python train.py --n_layer=20 --d_model=128 --parallel_block=true --train_tokens=329100000
Each number is 128 + 32 x the weight over the matrix's rms, rounded and kept within 0 to 255. Layers, rows and columns count from 0.

# layer 17 MLP down (transposed), 512x128, rms 0.217, rows 151-163, columns 0-127
[[145  87 170 118 150 135 149  94 132  92 136 102 112  56 171 102 123 117 121 108 136 165 174 154 165 159 120  49 160 143  81 120 134 154 109 152 164  99 104 138 124 132 115 145 128 106 135 117 138 119 134 121  80 143 114 137 161 128 101  93 184  37 174  98 158 130 126 172 117  17 123  76  83 151 127  83 146 158 124 147 142 208 126  84 133  85 129 121 166 168  91 112 190 125 109 128  93  73 152 158  80 110 109 143  81 154 127 195 122 139 127  97 148 124 158 125 136 127 137  65 165 174 179 197 114 118 168 156]
 [156 116 196 120  91  77 129 142 133 150 184 121 111 163  98 121 118 126 133 145  98  98 119 174 118 152 101 164 109 113  64  87 121 185  84 132 139 105  86 124  71 131 122 111 132 138 113 157 250 107 147 138 132 193 168 132 146 123 207 224  84 118  64 113 127  87 119 101  89 194 133  94  77 176  94 158 123 145 141 107 125 124  91 154 119 120  97 125  89 108 154  78 100 120 159 129 107 127 120 138 102 133 182 151 205 121 115 125 117 165 113 150 127  88 137 108 152 157  94 146 141 138 174 159  96  78 159  58]
 [191 128 115  71  81  89 162 129 107 139 140 110 126 158 165 200 113 161 147 141 138  91  89 131 125 123 116 135 103 100 124 186 141  94  95 179 112  65  97 116 202 140 129 120 170 167 115  78 142 119 139  65 127 161  93 155  91  92  65  99 105 163 148 162  99 110 168 123 158 164 179 115  56 110 124 107 124 163 145  94 163  86  89 117  93 134 133 142 164 118 157 161  99  71  82 196 176 151 122 163 135 118 106 219 115 121 101 113 114  98 109 145 131 131 134 191 114 166  94  92 158 133 127 112 149 159 130 121]
 [135 156 140 106 126 127  86 123 119 156 158  90 114 140 155 120  91 111 181 149 196 143 106 215 176 144 143 152 127 197 142 153 132 151  85  67 184  78 107 136 118 124 103 129 118 150 109 132  88 181 101 111 142 101 129  98 128 122 168 211 101 107 208 179 124 107 173  77 124 141  88  62  42 167 143 116 155  85 114 129  94 171 135 145  95 120 163  96  91 142 114 139 124 119 125 103 129 142  91 140 148  97 118 151 105 172 162 152 138 116 114 166 110 124  80 122 143  68  82 129 120  67 121 138 136 129 147 139]
 [134 141 129 117  88 131 130 138 125 140 175  54 146 134 104 123 125  87 185 109  73  68 161 110  53 107 108 131 142 111 136 144 130 111 178 120 139 111 128 115 139 160 141 153 106  87  92 156 107 144 173 150 137 120 139  89 142 180 117  92 142 164 148 119 116 134 176 150  99 151  97 113  93  98 160  97 132 135  51 167 140 117 118 146 132 179 134 135 113 143 122 128 202  79 123 106 162 125 142 155 107 164  90 128 161 137  87  95 177 117  99  95 116 116 111 111 138 123 155 109  98 181 165 134 163 191 127 121]
 [122  78  98 104 161 111 170  93 148 192 155 117 119  47 116 136 131  98 168 112  90 171 134 119 125 177 126 187 133 117 132 102 112  82 144  98 143 126 106 136 114 110 116 106 144  86 107 134 165 184  36 159 124 164 145 129  77  73 112 138 115 129 187 109 157 133 146  82 137 155 149  49 155 121 131 132 134 133  84 137 171 130 103 193 172  83 129 142 101 169  93 121 168 135 141 112  59  91 172 100 128 165  82 158 160 122 131  76 134 177 121 152 129 181 144 159 167  87 136 130 128 118 104 112 144 133 126 137]
 [132  91 154 125 165 155 119 101  83 101 129 146 106  94 113 129 158 100 131 100 147   0  78 186 155 141 111 175 123 144 112 120 142 100 111 107 112 166 150 132 133 109 122 109 151 133 130 137 123 127 105 122 169 107 123 147 143 113 123 112 145 164 145 108 117 112 123 179 132 131 162 109 153 141 144 146 123 147 116 183 152 140 173 105 101 124 147 118 149 137 148 189  88 134 147 170 132 114 104 128 121 111 158 110 129 128 149 102 116 144 144 120 137 160 133  87 139 128 118 128  86 134 113  52 100  87 145 165]
 [139 105 109  83 147 130 127 159  64 143 105 130  99 132 107 144 134 146 134 136 139 112 123 140  82 106 187 116 145 116 184 171 138 191 123 153 169 140 128  77 123 132 170 109 151 149 171 106 135 155 170 207 145 130 121 108 104 109  91 187 136 106 145  88 145 113 176  82 136  41 129 132  95 131 100 145 139 143 137  80 101 199 118 145 120 126 137 103 131 151 119 154 123  94 121  78 103 101 124 118  82  97 243 108 136 107 205 121 141 137  92 145 112 140 174  88  90 106 123 130 117  79 115 106 139 146 164  98]
 [ 92 127 128 159 149 138 148 142 137 118 120 157 108 124 108 100 118 120 167 112 154 169  82 155 142 178  92  14 125 147 135  78 131 142 152 151 110 115 138 124 149  94 128 151 121 104 113 148  67 163 148 139 118 147 109 157 111 131 112 113 134 146 103 154 145 113 103 131 108  80  89 132  81  81 149 112 156 130 112 100 172 140 127 155  93 100 141 112 146 100 135 161 159 109 128 162 139  97  91 139 156 131 123 102 125 162 107 154 170  99 101 168 153 176 103 117 185 120 128 128  99 113 145  98 158 194 120 151]
 [ 95  77  65 108 116 110 152 156 115 118 142 180 147  86 179 108  84 105  90  99 183  91 160 108 114 126 121 130 124 117 108  34 164 167 126 177 153  83 137 111 111 143 152 185  74 141 190 101  79 121 159 187 137 115 172 146 105  54 158 188 171 181 187 175 120 106 138 156 129  99 100 116  96 146  97 134 132 112 144 169 106 148 134 118 135 209 125 109 118 133 102 102 142  78 176  43 111 141 149 103 115 111 134 143  70 115 114 151 156 130 140  97 132 105 117 143 103  67 112 180 132 116 199 193  78 163 126 140]
 [ 60 134  99 143 143 153 137 114  95 150 113  87  84  93 129 111  79 103  95 118 159 182 148 119 160  95 135 121 123  90 122 102  98 127 155 166 137  70  85  95 119  87 121 116 130  84 132 168 132  89 149 125 114  93 117 174 122  82 178 129 147 112 153 112 160 113 160 151 124 157 118  99  85 202 199 103 177 147  91 156 163 125 158 122 127 114 144  70 121 161 106 180 110 133 168 142 155  84 164 179  81 118 125 105  73 132 102 166 172 147 164 132 146 137 142 109 122 148 178 145 154 104 141 145 134  98 131 150]
 [126 126 110 108 121 123  81 195 110  92 172 128 123 107 125 145 129 146 145 198 134 121 132 158 120  69 154 132 106  92 156  93  67 116 117 138 125 157 147 137 124 127 154  88 148 116 134 119 113 174 108 175 148 129 165 115 104 116 153 171 154 120  68 159 172 130  48 110  99 127 136 174 131  97 150 101 104  90 146  94 178 102 136 161 149 123 154 115 136  92 138 162 116 125 179 167 124 120 105  48 113 153 163  77 172 122  89 134 136 121 127 140 199 128 105  50 153 124 158 143 124  93 138  94 104 121 158 138]
 [142 101  67 170 135  83 151 108 159 121  90 129 135 146 102 102  85  54 102 151 176 105 125 115 120 175 126 151 146 151 109 170  61 143 112 177 148 169 138  66  84 143 109 140 134 154 135 177  92 157 142 131  64 108 142 120 124  96 116 103 148 110 106 156  82  46  63  74 164 150 112 159 125 111 156 113 110 187 142  88 116 111  75 160 141 102 163 172 117 145 102  76 139 171 127 100 145 121 148 125 131 212 109 153 123 147 180 125 115 126 161 128 173 121 186 152 125 100 101  89 155 189 120  98 170 126 173 166]]
# layer 17 MLP up, 512x128, rms 0.191, rows 152-163, columns 0-127
[[ 87 192 114 154 131 149 155 142 175  94 148  95 119  83 116  98  88 156  93 153 146 140  64 115  96 161 103 143 120 106  78 130 166  78 105 166 152 154  75 137 147 141  67 137 156  94 176 140  93  57 150  35 136 148  92  80 130 134  86 111 146 126 105 110 131 164  89 147 228 136 111 159 155 166 193 137 115 138 160  88 203 130 133 141 130 132 120 128 165 139 166 122 117 154 100  70 118 120 105 121 119 110  75 104  34 122 136 140 128  59 126 127 166 138 178 163 125  79  99 123 190 115 164 127 130  96 128 170]
 [193  64 161 116 137 160 150 165 107  81 138 107 126 105 151 107  82 149 129 159 118 167 100 129 148 182 129 109 156  84 102  40 145  93 142 122 138 131  73 202  98 141 133 127 181 108 181 112 146 103 153  80 103 142 145 105 148 149 104 156 112 116 116 101 143 175  97  59 132 104 135 122  86 155 131  66 107 188 191  91 151 121 147  77 129 111 159 109 118  58 141 111 112 141 153 165 126 116 105  91 195 185 144 157 159 138 124 168 144 134 109  72 141 116 195  97 160  97 105 150 156 178 128 123 175  90 107 132]
 [104 154 122 159  85 123 120 109 112 104 141  87 141 119  94 169 170 125  89  72 132 164  89 106  83  99 123 103 150  63 142 140 156 109 117 152  89 177 157 150 186 158 112  83 141 114 178 175 172 181 116 123 143 154 150 164  94  81 119 147 152 124 134 128 124  96 124 184 172 151 162  96 107 132 131  83 125 163 165  82 118 160 137 138 113 133 101 116 137 167 123 119 121 100 102 105 106  78 125  93  65 134 201 163 114 125 140  81 165  89 132 135 171 120 160  85  80 118 103 116 128 136  79 132 198 100  56 162]
 [135 147 175 134 146 100 104 101 139 121 128 150 133 128 116 182  91 117 140  90 165  87  96 142 146 107 103 112 162 132 195 152 155 121 133 180 171 118 182 177 152 127 159 143 127 160 123 133 164  73  86 146 120 105 107 141 160 102 175 105  97 132 168 143 105 119  96 134  91  49 159 147 144 125 130 150  99 182 155 141 155 110 122 147 165 153 171  69  88 104 112  97 159 125 165 120 187 175 149 154 140 141 140 128 136  92  85  94 103  85 123 190 176 103  91 166 108 146 139 134 137 130 132  63 157 131 186 132]
 [152  68  84 161 110 129  93 141 158 106 149 138 107 142  48 182 175 126  61 167 148 138 101 188 152 195 135 142 158 149  90 192 114 146 115 115 133 154 109 131 132 108 131 106 144 127 146 121 172 120  74  74 108 143 121  93  78  77 116 139 111  96 165  97 138 118  90  93 168 135 133 159  93 149 121 171 150 157 176  82 127  96 135 146  48 145 110 130 143 151 180 117 153 114 110 146  66 137 136 108 146 151 143 134 115 125 121  77 135  70 134  96  78  94 163 132 128 108 143 130 169 128 192 174 123  99 128 148]
 [130 162 103 141 158 138 160 153 185 110 150  71 117 162 145  93 144 153 136 137 138  71 167 141 134 105 127 157 166 128 146 109 135 110 105 111 169 123 138 137 154 127 130 119 130 126 109 108  74 106 146 161 126 169 115 118 102 141 120 153 155 148 127 153 135 121 176 136  67 129 116 105 117 121  88  54 158 141 126 161  76 108  67 188 148 165 106 159 140 112 103  52  99 128 132 138 129 135 110 200 161 133 116 155 103 150  62 190 141  64 150 172 157 174 145 138  96 140 113 161 164 111 111  73 147  95 120 136]
 [157  85 124 123 130 128 163  74 171 140 138 150 113  96 163 125 126  46 104  86 154 106 169 134 136 117 125 135 172 173 141 125 184 142 193 127  98 160 150 163 167 120 106 173 109 109 154 137 111  89  65 133  83 163 166 170 146 168 129 108 122 129  95 148 103 115 102 161 176  78  86 126 219 197 155 120 143 149 110  82 118 139 158 164 114  67 124 135 126 170 121 152 117 120  90 141 126 158 133 200  56 116  42  89 128 136  74 143 153 173 110  90 130 153 103 131 136 125 122 152 136 151 199 122 141 137 150 123]
 [101 161 166 102 155 114 145 135 118 143 161 139 149 145  81 148 141 152 131 102  79 129 191  87 117 104 133  62 169 104 127 170 109 156 163 133 162 133 148  97 102 140  97 128 159  79 115  90 133 123 155 123 154 126  72 200  84 162 140 106 120 150 138 134  95 129 166 114 127 105 121  73 165 128 154 132 125 113 106 124 146 140 150 117 167 184 174 173  96 132 117 148 130 142 183 167 167  99 130 133 161 176 127 158 130  47 122  66 121 142 128 136 126 131 100 214  45 140 123 111 180  79 161 104 109 132 145 148]
 [128  94 126 134 134 134 170 199 138 111 125 158  65 160  94 147 164 154 152 104 103 132  85 126 132 123 159 176  92  88 124 176 130 182 113  89 136  76 136 138 152 131  82 131 153 175 119 100 158 148 138 134 150 160 128 122  91 176 124 148 204 150  91  84 107 123 136  95  67  94 104  85  94  99 134 135 138 123 133 170 122  88  80 114 115 103 102 112  73 160  89 104 137 156 127 185 182 163 149  79 111  68 118 135 120 105 134 131 186  99 207 136  53 138 128 115 145  90 179 151 107 162 129 142 143 144  83 131]
 [135 146 185 117 139 153 114 149 142 145  58 127 156 133  93 151 171 125  83  93 115 118 116 138 155 111 119 158 151 105 108 131 101 144 103 141 132 127 142  58 155  84  89 110 169 119 140 112 143 108 154 121 106 137 122 205 164 135  76 153 177 157  66  81 116 147 147 168  93  76 148 124 112 111 196 115 153 113 120 139 153 121 134 160 115 165 136 137 107 121 110 127 109 137 157 145 236 101 145 127  70 141 131  82 139 129 105 155  87  99 123 146  94 118  93 147 102 206 137  61 125 149 143 173 152 159 158 137]
 [121 162 141 127 118 187 147 140 136 164  66 104 121 196 110 173 151 130 119 123 198 120 133  99 127 155 146  92 137 105 165 154  89 153 109 167 178 133 120 195 132 128 164 163  80 174 153 125  92 196  59  61 112 132 112  89 163 177 129 120 171 118  84 123 158 114  80 117  91 126  72 108 149  90  84 169 131 158 122 130 172 158 127 102 132 105 101 115 167 145 110 125  83 139  52 107 116 132 156 148 157  97 133 111  85 160 159 155 139 115  76 137  69 104 112 142 153 138 177  89 134  98 120 108 129 151 206 128]
 [133 119 193  97  86 110  80  56  72  98 152 104  99 157 101 180 192 121  67 116 128 153 149  95 139 107 165 127 177 123 115 144 131 139 129 109 148 154 126 134 175 116 147  72 136 116 139 126 117  87 141 228 104 184 135 107 154 132 159 147 154 140 134 133 115 149 131  95  78  83 140 189 131  77 154 180 152 137 145 196 125  97 154  85 169 127 101 123 114 137 141 102  59  81 115 179 153 177 113  86 182 119  70  97 150  92 105 146 125 131 156 133 172 107 116 124 128 124 162 195 100  74 121  97 121 129 152 111]]